{
  "head_dim": 32,
  "tie_word_embeddings": "early",
  "parallel_block": false,
  "init_std_qkv": 0.0688,
  "warmup_steps": 53
}
Each number is 500 + 50 x the weight over the matrix's rms, rounded and kept within 0 to 999. Layers, rows and columns count from 0. Numbers have three digits each.

# layer 8 attention query, 64x96, rms 0.151, rows 0-63, columns 0-47
510456474541462508459559478491484502486540551451488512494517510497500484437495475460628495541483500624512447548484451471509509503493515555475505
478503566599535503577517472506543452475526467535375490464482558388544472560508502499434440481583498412600554458534611512558482450475397495405548
381361519468366384497505400252659458369564533513471539462401423420531473501515515493482405483490582450537463362522442432472536439513429553407647
520490499494522488402486553479504432474349493574459474458526532474446440530511548501424452477516532513505480512476503406589490500439473472517517
587548458500482418618434541499483526562377500550525449401513492521406480605538528437499484385516525567501529521479480506423552505417479496338561
483482647548538489529451468492433456424664507543513519549529552541516525540393518467491552437499425455450443424572469532459446525547574546535422
577483526495523488526440514448547494607506467546447480501437511536510540515476534520483502535417555463474568436446532477559517405556515501585493
529468436411448488509538447469589478497496459556496479483490450494411499489549518556504495483563441533486522575483458449530539534522569385435452
496508521533517521561495445445454496483514445509506461522474474471538515489483543516452475458529512460542498458523584510446499476393523519460535
545583535491523530433529502609443524651407484470501473521588529628487479497523484504522580486465500558429496554468465507523496570488546451528344
539578633571545516634474560418476473439501461454487418486442501378479440603561406553492480519469480421551487502507575459488391515445438516475615
604610448540561530480627619719409525522352516568416397459487519581483503415497388537499490489469436556467639556432550529470468596426567564531450
515484503486538488437445400541477523506444452538463499559511608438458510421501590467506514516432424549451583529506502510442391515571527537500499
516482539464580557460486416459362606505494468392515545426536528427548546461421578512463538470529569444504466419478512633451492502541502496542461
487504453547444486467430462561575489506447399580504520451518483503461486490603435577447392485547464453434423473478601387460508540448597551559526
592475477543468504484511525509386455497455508488469527408538514476435534456513422530506451449572540476529416533467486617533544438508578554467427
523472549535426431550430524453512505445468483507624444530518469536515552499542607514494551565464517519478438516477460443500498522483506538538528
544452537584432516526429554540596527495466490543428510473513475564537518444494496512484452513503541484428402534480480547533540544483563563568517
498440482483513405445492532443467462483453487415425490422503550527464511510533472428499542528449540491478493524480475469620435534464528457535510
367483497540450544381482539517479405561462517505477592437511527553518410437508534413549642560512463556445538535496446399576580493554474529484481
455455540621338467468578589436546545539484486474482543512554445488530539420514542456555452448400540555520492461503500428504541587412402574508551
514474580442479537381518530444474486449438460476493429470506417516552519549507574405503546580558519484482521398423482547523437511480499526416545
487537438582446497465521490515523442492472554526544581465520438519465510457458514540449486478467551515533542514464488435538544444532625472551535
577546616498495484415454538444478536388476491471465376584526551546557427670470524481425539505412511458459463469505500490579473445523398434470546
542563480549578560426480514558588546431519525554497592517555476433595498515560506554432580490537538506527447519476462394433504520372490459487558
448467539475471532371461401503528517508508510498546542466455449442457531500421375500453482517521506571402501402554499457457503492475494496479458
519477450538462407586507592610549411545510558534447516509492599452554403473522460445547508458457472516427499461517485535517538512558481483471418
483502402530559557450494461485534553506491460601515600523555576502446467482563608424499468494498532433389613550451559511471486511503588422450558
434500518636305503494464567423571437488475579573530458496524549454437555496587503481392469538490400575463501507435425423502555576488428576477546
546514536474509427384470532541537539473581552470506515521473521553520560501536536544512537470473502539478424530509549484458524390551367501465555
590597533465553523533514508440497436443594618528426501486404477493525529513526548455486548511502475486523487536539535541538536557417526548496598
475407420443392456469591635543521545460474467557557409574430482535516478542422492516525635540536518455525546444491535524479400462438448494552549
463480524344512421354588458432500463512472534463615575480453465495467426415488455480606457503532434580613489539423498426466564413478512485509485
526506521291482574311560399688460474547436525450675621544517451558455487319506501543639497600535366546561523578381456515447457512512574427512315
515553574561555587489480508655410520493453513517493445488508508481447523498557487561552488489539447495537567486481594500489436574400522507450505
622621560465602545420470511586486504499359498613465510495537551545450402547493548521477423460408430516554567535401607335469553505394527488475505
474569572495548483463468541453520469540503448516462380473558428432465533517562470487467551542513431510474402567501494435557514543493507518508449
441404460642532490522535483515425473516497526446537606459487598483549535435526510507467507501465557496545564535517526547502535470457547554534450
547507523450525495550512517526368410458508520494534494494506457397483463511553454495467503551498469553518439480506448533489520521477466505464525
461452412530485474478479600456645522437453506582539508513478420577570415473531470501619500536447523514413575507430497380527492546509595493505560
492506462547528565559450447583550484487545479546418503440429517491528478479497486451472514426496475538560462446488557518547512488471513534540550
504447467486435446529556505459617488568544549465479511504462469538526479499465487422486496474452480557547406487505411443530583501523512569529531
571575499435595626350496456850413479586462534488599573560537495596459512339524501605608509541498402589484541611439547533451471551425615434547319
628563485456486544491399537630492483489435561489580446501479429572469422430524470530536487509379484566482591580448555489454517422473551415487428
497549580535505488546473429556421413521540531479455484485536502529469513460521495540462406446451501501520441528582459505482459543413500487594445
491538563499521451440491432571471535542442424523518456510579525498510497514512562469522497530462470549509427477542386495492507495518550463477453
469560470520459502528562602584452505503468505528503504505558446500442469526479476424495490472443469581500424474529480489484525482451506499517465
547541455497513493458499552499480438414526499499507600494495523546526462414505434457568507478489452501422513538408521468473559503496478559566575
544486499396580491497469440485475531574629447483558573592427518518493523505461484525567600480528542443486517517619469594436545445545504517448498
549462442504473516461523524545556402432523482530491539497530593585496493562496537490475573452453499520480512567488467501455502438495578484422548
581541503493539502552562558500471507583472590508426419485490509543471525534491545458461416513454438515542517502457580489419505530435414515458416
562476476512524494446570507515524524493433471491532494493545513510477519529547505460477491535452506485519570530460491564459464513470538503534523
542478549487501507482483500552490459486452536484529483416479495510459470515501414424517458484463538513457529460502488532493444536424450485482507
554484479511528507471478511522421503486463507486519574453466473453469492475516443539522488545471511488522461502490565456601522499478549504520592
453442482491479496451524487496486460398487547494453591471503481479471537520480527505551508544537565484504512411482555523478464490528463430485470
522471469568557466503547568484469447535488539410508459492480451498478525518468511545531447461490491519511490470407465483481530537386551506422556
424463489538476449492471563498501476590446508519493467540561433572438532447486459436537434459458556580442543503547490410577574495524496519508433
529523559511462555482452454451453472565471557492505527483583498516398493491500543494496491482546438496533495479481526499472523557497464509487438
474522489534490447569551579545511507558475496569506486497486535610496516561558518452515530470528494453533543539560442540486519568485569508524476
527429597437532539468382490552505491480567459456544481539531492523477487548505553542481438481405525451570555482434551469517479393457433474414492
531485522425380379422564596468499479570460424563462531503538522546482521518579427554501506572428386570457420534567388508495526582493520639578477
476459493484432494479424434546445518450496475461487479490499451491522461461548452516547586474497461482408510530521510527518602433549459538514434
526469448525527528485474539492494549586551438546471463515470484439492483536460577521463429419487444574470537476513550555535541540485522684593430
474492541509523587486483497540469480454423522511500464436542490459562524511475474500530517479551471509503456420478536453491481489516417519502479
# layer 8 attention key, 64x96, rms 0.157, rows 0-63, columns 0-47
553504519498537455455506468490540502495527524478513502544513494521497477469517494466508483505484471534463544516470501512453478472462469473489563
510464577493488555456482410412486491469481495495483519512484502509491492571500533457493461493528505460420433418517564464514442442505410425459580
401496521390546547457458409404472563478614545482461399633436500512563531587493546539502516608528510415412382275536499486480437518526416432428557
561589459475448392423512571521446524479287409616396559365584545521436352439593484472461469405464473522485584617438616487481565464330551605607531
398471610613473466546602601546543567496568560558558504527492470558500605564426491488540472431587553452541552438504475478432522513487547402442510
341526523449538404559458382545589471509554546522535429560545557517543496489511574469463429479570618477515511526524490451393504486485455538506441
637529580528565503480358482408572436528538496450471501517407501511449547476499518512470525446423436454427489444594595460577490563529522515562476
553572472388586491377385480519493547583455438558564423495497449513515527444456545537512427545551478441532504480431563522492522565455495491519591
526507454480503424518495540468483471524581456478539511559527499481531448422566466517547543545476514500481521520434489475562438490525522491500537
485584427485563456491467480526455475531592445489470488437500530452496527452482496545475493412551500524600537635449473519514518534459484479529534
524511453536478461486516516531488524551489411582483515481521463506507519485470492477498485437513498554587564571491514488461602518486555499526443
634437405328477477427602470606558471497494490555445544491530487475483561515482415424428533440496438521527450479542543500514515535516502502557425
614510609477488499540464535518458513467494549513455529542471473536523550440510567489554502504389549614569525472579505531469502474525524437536520
479605505531561535532448446456360518430441476434492502432360490385566490493527580577521492433608494513631536587497535423527444587444460508458574
516521419463484461428482467464453513496458514512461552520463540527572428543486534381517489540442458482480491515428572536576499492510541417481527
487483529429499520508527483473529521541441544488446548440516531409511495576454490440484545425602394557503412520479431458495530475488407540516520
474515514439494432381382423528487518353519458498544489539437515459532411467473465564527476586486529499483520521439545433452434487502497529584456
408471479500492474389524433405531494491477519487513520486485543518491454538492500443467540495482413571385464494509494555504469512511496476438554
459458569580387452531493537518544481477582456437448478548520514451556402459472575543530546599623506483436472513517529460500514457479472474595451
476497508425533510497458364451546586501471457477468568482451485552433476413527556470449554582510586506453517405410536500489507446504509449525445
502485433561404545521517387592540531497510547493537553473579507536455504352407554498550446441471427597520524577489490479567473584443566602557479
441482605483510483603374552595487418403451466466604497539512484554440539429540419475565568620558445460402516437535384573506540513460636518496445
474532451481599522523513425560528486519483524538380551515399483526590440464488542504581478504608521550625527555518536418451551560420432436562483
598627439527547479472432580461445458487588546553449494516520433456485514517497429500489518455396489564486535547511527488459571478532510539544602
604555462492416447471450524542432431545429463487543578520553464476531488478516496423556555487471432518458503451453527504484480541523491502515463
505527498524575506463470456545468519518424477530492490529487436456507416548583477504447484562496516495521471484558468554502407533449530491357486
442523508545533537584519552509521460615536400507456424415481554562556429492507447530482413507518480553549501492448481502498389492470447532432509
486529463447594449529407439542473609493521543525440555416416483408436478516491457536396485578531507477628629510369492557532492493448488609483562
427398515580419522480616564555513536440438454507484541483485542466484510469508520499530551508479583503424549499494392537430559480547576521529420
424492557441529495403447484475499537499623542511514509483571518486421471447532486459513521497569541470451494581447488500542583463608519416452435
500440507566537498485556640528453538435530495543440516453528478469464465540503480490495518443435494526489485425542609554426412510497478410441588
486475520487409565469634611513477521493498502449558572444475461596516568525523454430434506481400466584387485462603431472424507348481499478488504
508520474360521502480437474530503479500522487475594500482470485501471437424503421594523505512538536531545522594416541512417471448488506540550431
460478516360539517416540525553586555488505494459569509440430504476452485332550457596535493529540547543561585615394571520427484515488510560495369
539527500538479479511538554558512492554415551545496555423493523514439453369530423581504505514515481513537560602457565478438561575503630554522422
578679507429562422370447568479432534512331565624438517474450530556436485530546475584471405562436440505541595529483613428419557529422626563470468
554504576465612418419453547383479513500530420522424479541558505470536528588572477459507459484420466428452462484526505508545537432483548518463564
565444454453472551556582417494546517530493537460557498386531555481497439490505505520425507482463485591466486528435504497447357503469421515432456
470544542570465441522454516551415490558614525505380492478486501503538458493612448588499475471510477541532505424603551491467523420427550539452592
492535441518476490427594557483516506454450504492409520485554492485546510484475566495516528558427540582331423419420432563491572483547610420406472
493518570437495577422514531479513475448524498461588475436466514499445485412513479573537496577505550533542526611465540467489494455473491521464392
424480513546475468492579532484555463517507494527509481505529527519523602585507520458515495488524509495495506469514444519511485471477479477467489
534406507485547489435626529563493592539458558478471544454499570473514488420556410548541507486529493506454513596465554516440500557529625565490478
499482528587568551488494480474498510528579618462485502605500488558528641592511498442541507540498513572521433418546423536481569494572512401434626
435410529562441519589523533573517531537523483461450449536521474545490558447491554487569504359499466556571442537458480434490513522398402511580482
474591597531551496501383451579500446463524451509518519481507548601534520474522519540581528469515470553484501540485495522501503522501521447428485
573533374459465489506550497471493372497464494577521608553573501542461552584480563435416545543514438476458503559528398516540430530531501487499519
594545488474478435530516500461537508512493464560562517518493534494528444522494483505561501596506606490469524439502553564479477497544526527598466
476610643407504529576408474536481452533563472438454431509368479449496498428476440527537534540508567476534529550464484496538473476543548499490443
489539496428455568492479478503572482460538501510611603558570530612515455387493469511606539569551509477479516500527451526500468493498494484543433
446485557590583518468535500451464544590518590579502551530525555511509643589469547450529441432489409501580579466491405504467587505494465559513540
541595434548397490485560507533541514580564524576482533489490480493509517381508546454495570465598522558507514514537505577514592493502529523494448
430447444538471572509475406477490508513446444455475501578485460494491480484577482508497474439508379487498439465576455394494490538522580479598503
428521481529496539551464511554456454475467464537496517483528458518520518472465479497562483474551541514606451536495498512550476515516512477577394
486437431477435479483514504522461522463458531482455543479572507392429498485507508590472579473483551464500500483510454496493480525530524449510519
510439475507544516478541509473540454463423489476464480491502519442492497538482442475506545529503493444486522466434476497607497515507490515439546
491485610492412530466463493549464543478405469469493544465503485571476488465451449512473585527497493561437426525483494569535462498431515531545474
409473503518492500461511469439536490451502552449481515505488500470470507436487522475526471441527480410642510452450542483577570498541491534524462
434477493492515525511564501529618464557544511479560499573444458534508545466481547514463529541524485512479520554574482527474519577425527464535491
499530469558536496508461514497448560477558475531532506526505551532452506543502428473497523486467506515556446510548530450506560456468551523453562
568416460419317474480546528550517484557529456559460554553630533544503503541388457428465533447441407534459508518475422497537555527586625530556512
446515552487352515504469475599545475440534584448478482468494410508448508431468433435578533459504470542459488508466535561525583483547500459531383
537417509501502575607539497537558395563551531506473448504478528457493524445482501487472488416506441484481537537475458561500536600495578581538432
460487548582479477466505506439482471441501601567533489452517478513533477501456465489494525370549524474491524508546476505509541481452417500527402
# layer 8 attention value, 64x96, rms 0.203, rows 0-63, columns 0-47
534530420492455481484542474556507447467484528452522580572539572524446425371470463422533504461511491487565570434561511502514450564524528563581459
580557560529443561557499476460453502466551563495579505432556556476457470521516501490484478543521495560543423466585465536506547502526524505636420
417531536545454509546464545497446473542520534463497494495521498526442515415556525424576455484536401429456432473524505491513537605527435594443543
472579530546421455481530564463470565514488551468565525515464527487498520489542432520545560506501542479521454489552507485547474466504491526628566
367519544498516563532508510478497501528518444418442474480422535539531513502478518446472454438526487500486454488397470466463541444459435529471504
451460415466506451428489498592501400540501512556496394544513485474436470462511507513560494585508481410412557483493607629608464482555458437508390
459588496525485560506490495410588525476496489496509466466465461491547528430535516527517522424558521540437438538475510512440407466516488524467444
488507439546413455544439549520461482533526398530446464523481468553520562490484512351512457574490473508508497443395539544507431521478498425558420
477500425571567475593587576482472491512491494572489487551483440500461522483498575437502500456460506491487510463495493553515504546506448490523470
573530432401454535412515442435506482481496484517505503538534454507568494451506453561504374399520442434482376498552445480458555459511473471559431
543494489509581437487521540524530527389520414473471548460590457425539593458489606635469586494483552559626385534595509448443598493452510498523489
472547498547509510520490620482539508414408526523514486554414472492520571420416568468524484639474535487468548421435569540582585522457540562462548
550492493479473547461424422524472435596528400449503449522455479465547465585508520476471473527524538482585508513519461446568486515496482480493488
470434529502545550500485450576521479605490457507529501436522381554576528503482529470590547533478473526442535524497516578534595512446564600502444
532580561515521523491504457574569438476471507429552521515484508417464468519582512485492602470458459415534435485467533509577454529511420421425471
454527528496520521497563433531410594532507576500518522515495538495514538514496550427547498523465547513435547426490373609464407498472531545465523
534472526468463402468475493469470588496466458526587498506438420429515460535641452489466491601491409523472518468411492522502464496460538437531478
494535461524493490519505468518481526537463533548465441559525413564500511560500566473458494511531571529504470500529530458546497446540519556535423
489435424492493485506501456464414554555482483524450502494612512566467536466434508458542540582471440479486531589512476470505432478499554542503562
498581565525539540556488528444488557481438533543570457476506449530583521540522551476501438537503463427509519499573580495476471541460517504457565
591482533450489611581536524512562597564506562543561505423546494500479586480520388603537593503474594496443399509524495450457518501563528489456440
414499473527560571580464610514462423446509552492427500531532499419386475505474464499454516497486503425535629585475432540491446429382484406422472
580470518383499528464517400449537586524517550510450571517589456480497542504508584522559555505518531476476558526521519468507528542561453500400494
543462518507482537560507600548488524471480519459444447466422498520641573511479555518467594424467499595569534580519587504504444502574546504458540
502369506510497509493566599480514541403578432511366559450517494530583594487533524474488472488434475509567491371466575512465448483556587535429444
451475501538483445562584454521491516489495408521519504454481481589498485509470503414502533497514479526555504464460488489554527452534484564484507
422572474461419531513509501523422454480585541618519478545527524490528441521456457498420477495523508488574542528514432494483468528488420477429575
450476535505479403467533546508493550452459465461493540526533552518534482463524485498559526504481465463411440515530537581474523480510519400511495
516620452588547527503457506544508456538569538447487505468589595434467519442551558510491485510465515582488468481551473531546503512580534483506501
601475475530438458471477459504482545534394501566518496485458509513532465427416484406543569478498493469497543474429494514508548545516486433502559
460500437470486523427492483497552509472518499474631606436521554423416507561496498545483538462475523498381576560563556460412499545557472482465493
606516553483621539496502472474591446498437476560510421471538486531475524472531425554446474513526486529523479385490457551505512530448430505465523
389412536549404497531616547528471570422533493460557516586468541491475414467541420429440512488572475483482518523428547438472557518507511485527464
491445435603436465469517427511531534491517502566476527573541497534468462595480503481506508549422542518522487498501524521469572427493498434531528
479357497479483374526485464352477535516493571468400531612516565464428413487508527580545553535422445524533516468450581489539424455504456532546532
480596397458449551480529481554492454412517596419517556471463543508413590600504463560506505420509460492552482539523488560489495521432463532510497
533520414540464512430458530490486474493531441532546459517501435502536532538462502457520525590513415440430489393507503518529507484462481492425533
552456488494473453354408570450544458604481510510520576519438569461587454470546469506534481490411544491478508510481498468501484397597465517478484
431435499545486487546491496523549445542421515490509427558407548508426452437587431507562510536522530524453432484495504527511520467511436457585412
459524487487402454479618550534476506544526491491524556462461554569449474599521487623558427470504491515547461546513454483551443469539513503619451
489556394529427481511588496552500441512438596502471468457415433504411509575544465556450487461521474443493479478548453543467525443481477577554569
563489490473591492581443405490585474395529451506586539539482436514567566559422468565515483509490592499465507556499484412443550540569482488449561
447584497369522479578552412517493504455485578503514472437482504538566544594473442433396450477554497493467569504484559514567560681475608609514471
458491587492463502476444527544500533543505528613514547450456499436570447532502575449403489473476467580492404487493520392524466452527612571421465
462439524446552491468536473486509509425488503573510507442479554451479526555570431490538581426389508438473480491452499478455429501502518457487467
504508493501400426524467577512514456523531415497466451441425537415538533519529513636522525448459519536414529576468429492516511439494410592518458
560549524543472502546474554561396459495516461450415539401538607494519446491588535506552631432611442504395482539470452551586561595541492450547608
493507509447410427483516523495465500448498419530604568496536438455586533521512574461447432516528497577442558535474528552471492520584555574506565
627627420469506516535526445515490477456578426544468472369459502623514530539495458443445482444468548488605470509532501491496572447509483446484580
447535588515409475484518478508452527539524475542476510600505473492507522462556477582383477569450482566404425527513437469480458410469468474480456
505550449417497504548482527456505466429546518502416527475529480534541532462453414488502453450413531458628456484479458475522454465439529537519583
509436552491578512462437447518547417556632471593519404456514494532501461660495454508472471460443557454455446521550455501464565538561428424519512
551500509448515468458579416558477447486485504475606416461502480600413482555508593436521463516429547421564558468524555522474577491472499444453485
526534493487534482485471443481515538482534446592486488526406423632555510434472470433441538513467534445536522500548451478476453483515525483508379
480406434384474487470468460466419481432499584519568475493474540464534474459536487543543521557418506422433570556520501509422518524517463482459493
530561526569508522487553462518584519495537505632543505437481454422487401461500452591479480537507520481483518562501512586541627503458435433560593
494508480573518505578477619507495466398626506591465452441547457579588439392455397461512488522467533523500536551507535433527531483474458561445584
445486495588511557420399377536556455574617491407507452469434517470539451549617531534420525517461499484403516541556525493513499434492489542526526
512519453487499460562557511541580577379559498436486468539572443597547489524444495514509433454427491565545485473485525394490479455552451594470480
525489557548476522534614475508504501540549499506517564571490541516515562483509470513463484447478472543582502434494421473481542505479442579579555
567543487450456520572439490592448522619593434628432459522455504456449465495450576485535440590514483453597474539507530427566417465508577497605488
482478587530422432560484522499502579473496487567539509500442456477528557377467524434538489470538503501547529455479422526541493492424517532550609
494461468457588510546543512488480452534547460493537442448604508603568577640459556427537481457524516436638556523464591544470482489403490467490499
484480457499501550473554490474514378502368462425465507557479563686488535422477578599419585497457473403561536505492419545427444511502631497553516
# layer 8 attention output (transposed), 64x96, rms 0.283, rows 0-63, columns 0-47
547479411452494554476471531384538503475467513494653546514463499430538439487489506487587551435502530566359536583524580494472492474542432502596419
461509555511526457433464456495580455426504477647451477479473546523446372446483429514619524559603575547484456436585427565521458502530451486558420
474510470447535486488447486456582541520580461481516548474505529588538482514520557505497572606460495391519462500447452520545502538617412459535526
450514428556527476449520506464448535494428471409509518549545554520471453485429484526514573521544516519501421477527589480435510458498609501458540
500493620556466619494606558428546548522405458494473465570454514383439529524507520486555481530596554457463461500483549509510606436454403374525419
497457467525522413542585557400366517477514526432445433407540503462524487518422409479481491457579466497423423404508479512471488504535484499482524
523437586567453505538491431500573400513552487476463491543558553550537510497462544462523524526579474560517509536442465490421491468527479536610571
501497499518597505458619467572495523415501429424448421576466491440475511583498517495522507525519515565522431519631571548516472515538481579500509
391556523517509540536523474512528558479492427553475580488502519522510625595541511414613504483545432510501528489453448529491447480437605500592425
502497434447549468433492530572507577554391448575492523575547513589551371409491553421488476532523548487385585421399498464549493487438527485523561
571548503540440518537568507567500510609486456435569547555545459563514487510514544476506548531502541543476354501575499421541430536541474483596491
482522596533451481453472513530541558455525549531507540555417572487406578519490478546490395595443560494464523515499548451505564483504467521500454
479593522540528424536463573347413523504481430460530530482354517523556538481442459487462491527551518529577528467504515494551491497461416525534583
543515545506480448532535515500467482482404489565425493433507545489514389497487508513439536479468536504496429510486459473481477396581524424565507
404529452490478524540463565476523473567495545558497479485559480490533423484510451497443460530458482522533548514538483388534517455459448419389582
535535481543641491486510423503444561465630542446467520574553583445540458507475448466557536533507571629481477575457424524560508559622437452482382
484553453437479381458439532412479564598367514463462539347429448482526470425569420472471494517494605476507494556517490428377505550480491503562456
461535488490542588491554534512420570438526555515459495485555472420575516390543544491534548450551581497526545578519467637465593319375477535553508
506503507481543399570545444542445352527569443439454472385469571453508509569538438506586454546471552483461525544490474543415412442536563469504456
572552442447435515534583497465564461533512442515506478518508517454524519499538561559483550543524458516459537469506524385468488471501392439490591
579520564494552489610488504478547476421463568487460631481468561436482408446485505413457591487437449509494528574527541485461537493450550479614460
439447591475465485577492437392493536467426454539434515536546570471371425504438534545479510519500592562520526570565419447482529551459497502442492
524578504537501627439534488532530484380397542523487493522520565613458604578457543440523546466474528565587476465494556462497533485391393520447470
389540553503496470503479390478540529579511622482494498523527521588542500484528508498489523509529516463559532520521518436498558505495573571501555
538481596478474455578541438487445547506482501439383456514534461561480496460522513545571638551514442545445344492453530497541552517596580531508434
440457560483571361468543538433447449520506466517445482475573475585409455434440535397583594507479579446462384454502470512545537419567502456481495
446509454557357436441568435514539473550560499506433569516460524442563496436463449452475408501481548563443453503520495409406475547572455511369453
495574435465515564462485418539472557508556423537482566532527458546439610561437518507382513430573571455461573494664538491514513575492627487487535
595485525523537441579505545415506586432468423482450515508497504486572545571507464427558473488438516570510388504443471514476494559523586605446492
470465485561536527454510511464482510583444439462425555551420509579535437461464534449556512509511476571605515527561506445533642492499579562506490
511527429477482520554548525469581414514436536503443455431565558426513428506452479462450490490506483572527491592506564505560442503569509586368525
556528476544504521446448517328469538490500480548533495575513504542516460464552462528495454561427504517548409443567537480511441479413491612437553
451476508542434469483593526466524541477498513478532469552500538483388446527552488398466592606430495522477476605493499495461482530506481521576516
504477512517491519460427433504517434535470483495486475563537464541500520546559526551548473549408512476449530493499555498514508479436582435512419
450431439458430435495524474508529557487548516437482458564473539457484469527434443564510508551467519520518500542522579512538535428579448521585532
512475466474447527493598507518455414474495489423561485458494460446479586564503435484498534500480473488541548530483525535475458517391509504522524
482480451514491466536488509508455451450444506505574521556490443537532454551399534447520422538425437455412576467436497557530507513538539535464505
571462530516512517451485576444569517567528506494545568495465520482500504528499519486526458516391545475474543559487461479537562504583500571533492
460532428490468495453518477502517443528425542496514428458439523534437491489531484548448503496470492513485500536476542553463509484470425488511455
506483476486470500507614556515409491610551526514533485556468542515503471553458485569468467493457477479581454523499488493546427496525498503493436
514535366458494486565540478512508513515446550520464475569449390483457462519492455622513529497545510513569516514625472538480422518522451563578489
542586512486560481579403414553584513500507522552467558495451494571504492529449500543598466482527540580477530497454496512478474572568515463404526
542481494409628507526506453492498473472512517503514506536466541537539543593475501451396519441573468484440513462522542556502522633437536556494470
555500602517441511455439527552448553526545474545550478472603570394482595487498526462454460463468380534475422439506423419478491516572518566460545
463572438458563491480529477358492466505519483450534565476429521554483566458554495522482541472497466501451497535468406540514498518441540494497450
536428514503384497509446552475502452445556491408533511486454512452451506504528510649528485470552463527399490605416521498507517400478518508511501
563541466490459455472506473550441498461506448466435526430486519465553420530523510522533555512556471561470479497477388559531448554556481487565581
475491494530408488453534531394492459395472451460578516504571474533544453437525580430541407594513517573417457548478473565473426499522545496455536
593560568488525532521458505456523463457475452549471471497458510508428456542441516562426435528446536462540504491519583468515518500533588516565582
451507563456407471504506505552406579451481435460504459531445481406575458513562505515390471533501516533467466480570513470491501405443493514488464
463528439548493457548554535584468455525596511504504641552457493521512469526398529410476424457476555488495471447490388507465480517534597559475556
459478550545625478507452489469490482502606494475513446565532537540504541544490556437539472479445529495420449470516478471411570509551497405429583
526412513516512547460515389561464492423481525469526459543499500522580483557558578515541479520475447549514532430515502432409465475527560466543522
522579500557552433563567466546551480545537520566501494529443420574461489485533413486475525526461591510531575481485490564548531488482580439483407
515499459463464463446466438483432503488550444516557411467526482503561494487526478593536581558439463357486542601460457527526472554518465429451500
554487564532479496464498526530490494528453496512547560485531516509531401450522445532511468516536516437482465499534517585544573471472433415444528
435558483464422489562506550534556417448579519534582500463560500611505426441511377551482477526539534553542533565551491504540485489429547545514440
515482528519465535498429422438479466516624512429586507474517452538463514504600513512482525523553570442501506561557538507549549436458484551494487
577474455518466498479500513564562543530567552512539496463560507555489459534423544485447475459453493575480490480491511507538531532446492585447475
494458564471490550533585462540489434561472457484538514470536490473540494464468499515482459471523476548501561499536447447475470543530419548582484
580513535427473577493395451557496525619537465584404482442514559472542417472538548559551471544520435472539466532517631417520413501451502548481468
500483578479454506474456515571556564522513502566536487549496471432416502449464523533580534467609526517538540477525423538592489456520488511505445
543471449441624483528442448464516469451447524530576519480581537558476507620490469520515491474490581527538565546510511491542469446489435509559526
499464432477580592555498488549598522508428467476517542453549577595535577429387540602462582427525490443563480478506520535547442542460531456492521
# layer 8 MLP gate, 256x96, rms 0.226, rows 0-8, columns 0-47
491578464519442497512598541505459538526485483462484459488453507357558563546466463468496584495549514523566468486586463441478357617533470511463568
548575460531525406492457635551517462551497506506505508446414445443437436463509560447508489499453466500400387495477436530495486543545505531464475
454488482656560501434427449518383511484416503370514428474520608449404522477467446494511505514513568534499419560602460562603574548421501535494424
429553432505518435525532453435368446432567496460574517557426464471550486394557506517489437444489533571484530511484417464465481547474435454534502
426501419510481460464481514565525553495432560527502522562433506570409529625499565500555492583411446471453466602453542532527435547533443552479574
527477528472509465447539626499436502593484521508521519464555503475510454518531496487461437533459452534444456459432465454539561472569493514488498
511508563492500503506529492423466543509478563528470477480526465379617508520511412523525516320436549453472536464482470519532421457553535494432453
586483548496500587454423494539442551473479463513435448549540544404532546552522569494499510407479446523477477449536579411473468462537447433471570
446506447497482504432443566492504465509446533485583475575532518505478432501383428480418457443533498453399441524521433476487563559397479483484506
# layer 8 MLP up, 256x96, rms 0.245, rows 0-8, columns 0-47
501499438430499564543418453401570467533552556550460480500522458510541594461524454479500428549486410610547418521566374461501417510493463530589563
449515555488507525464398516507485498440534422547614545511452515635421419527505541530537500518522574449417566474541550427548491422546557519481504
558536549472490538429514513448517409470479529516531518499511498460419448384545485448509559618502521496384480537381549496546513497609367500504465
410493505556535519466580453389501470465456594436539487488414499479522480506598569511455499558490555466571511482391499543434576541546390545540553
428464415403525494469416381458569580505540557596456424439488489495456533459414606485445494439450506471532468525501449549572560524494425496521501
406477466501527498460486537488520495478518580532529527545449469461449570527424481529522502551576435470559592486514608514466470498480531395551450
448545471458544548481598431498587442467467543566488369474460407562421564553545500507585468413481530447502405416429407494645501461591572489376560
539438570510541574494456535438472473456545514479564603545524534405468546495442541475463448512538481520461548486528553498495526503538460536494550
483649518513406528523528521540462460527475512447469507362501548448466447499393515490566612461496459467511506471491400497501557499564487522512516
# layer 8 MLP down (transposed), 256x96, rms 0.255, rows 0-7, columns 0-47
482583503512485456485476524512389522540420495552578478517401477467453397529468481602472536487566554485468479495471531464504411523556579528466559
482455515454605479470505509532545572472512579498444466521425480507538562455511404527505502475490582540511405547518454468552528480497558474561533
570574515517554556587593617470483507519500496545538493593549479544484593514455444468469502539557529351416523420551550427493465431556501482459418
459446383613500424455603465516533524436494607535486535499479523478497480558518489611514631492495476506511451567550547550516408508501485434560475
415525423504422484506528481492477534519448515511471559485483513632544521537536457466542483556493481483479373645408507552511511517470467498566520
543484535601459571538499504527429489488488514468540541518455415533488538521526441405504452441408420495464488493504514506458544385530404446476563
506553562526475507449577447485490481569474537391513567419581492449565483563489448577494436431483408467523540462490567536603547480429544491546432
482536457443454403529590422506614518593376478459549509527525434588515482567537563555519476556516476511462503477509374586523501493491585492533477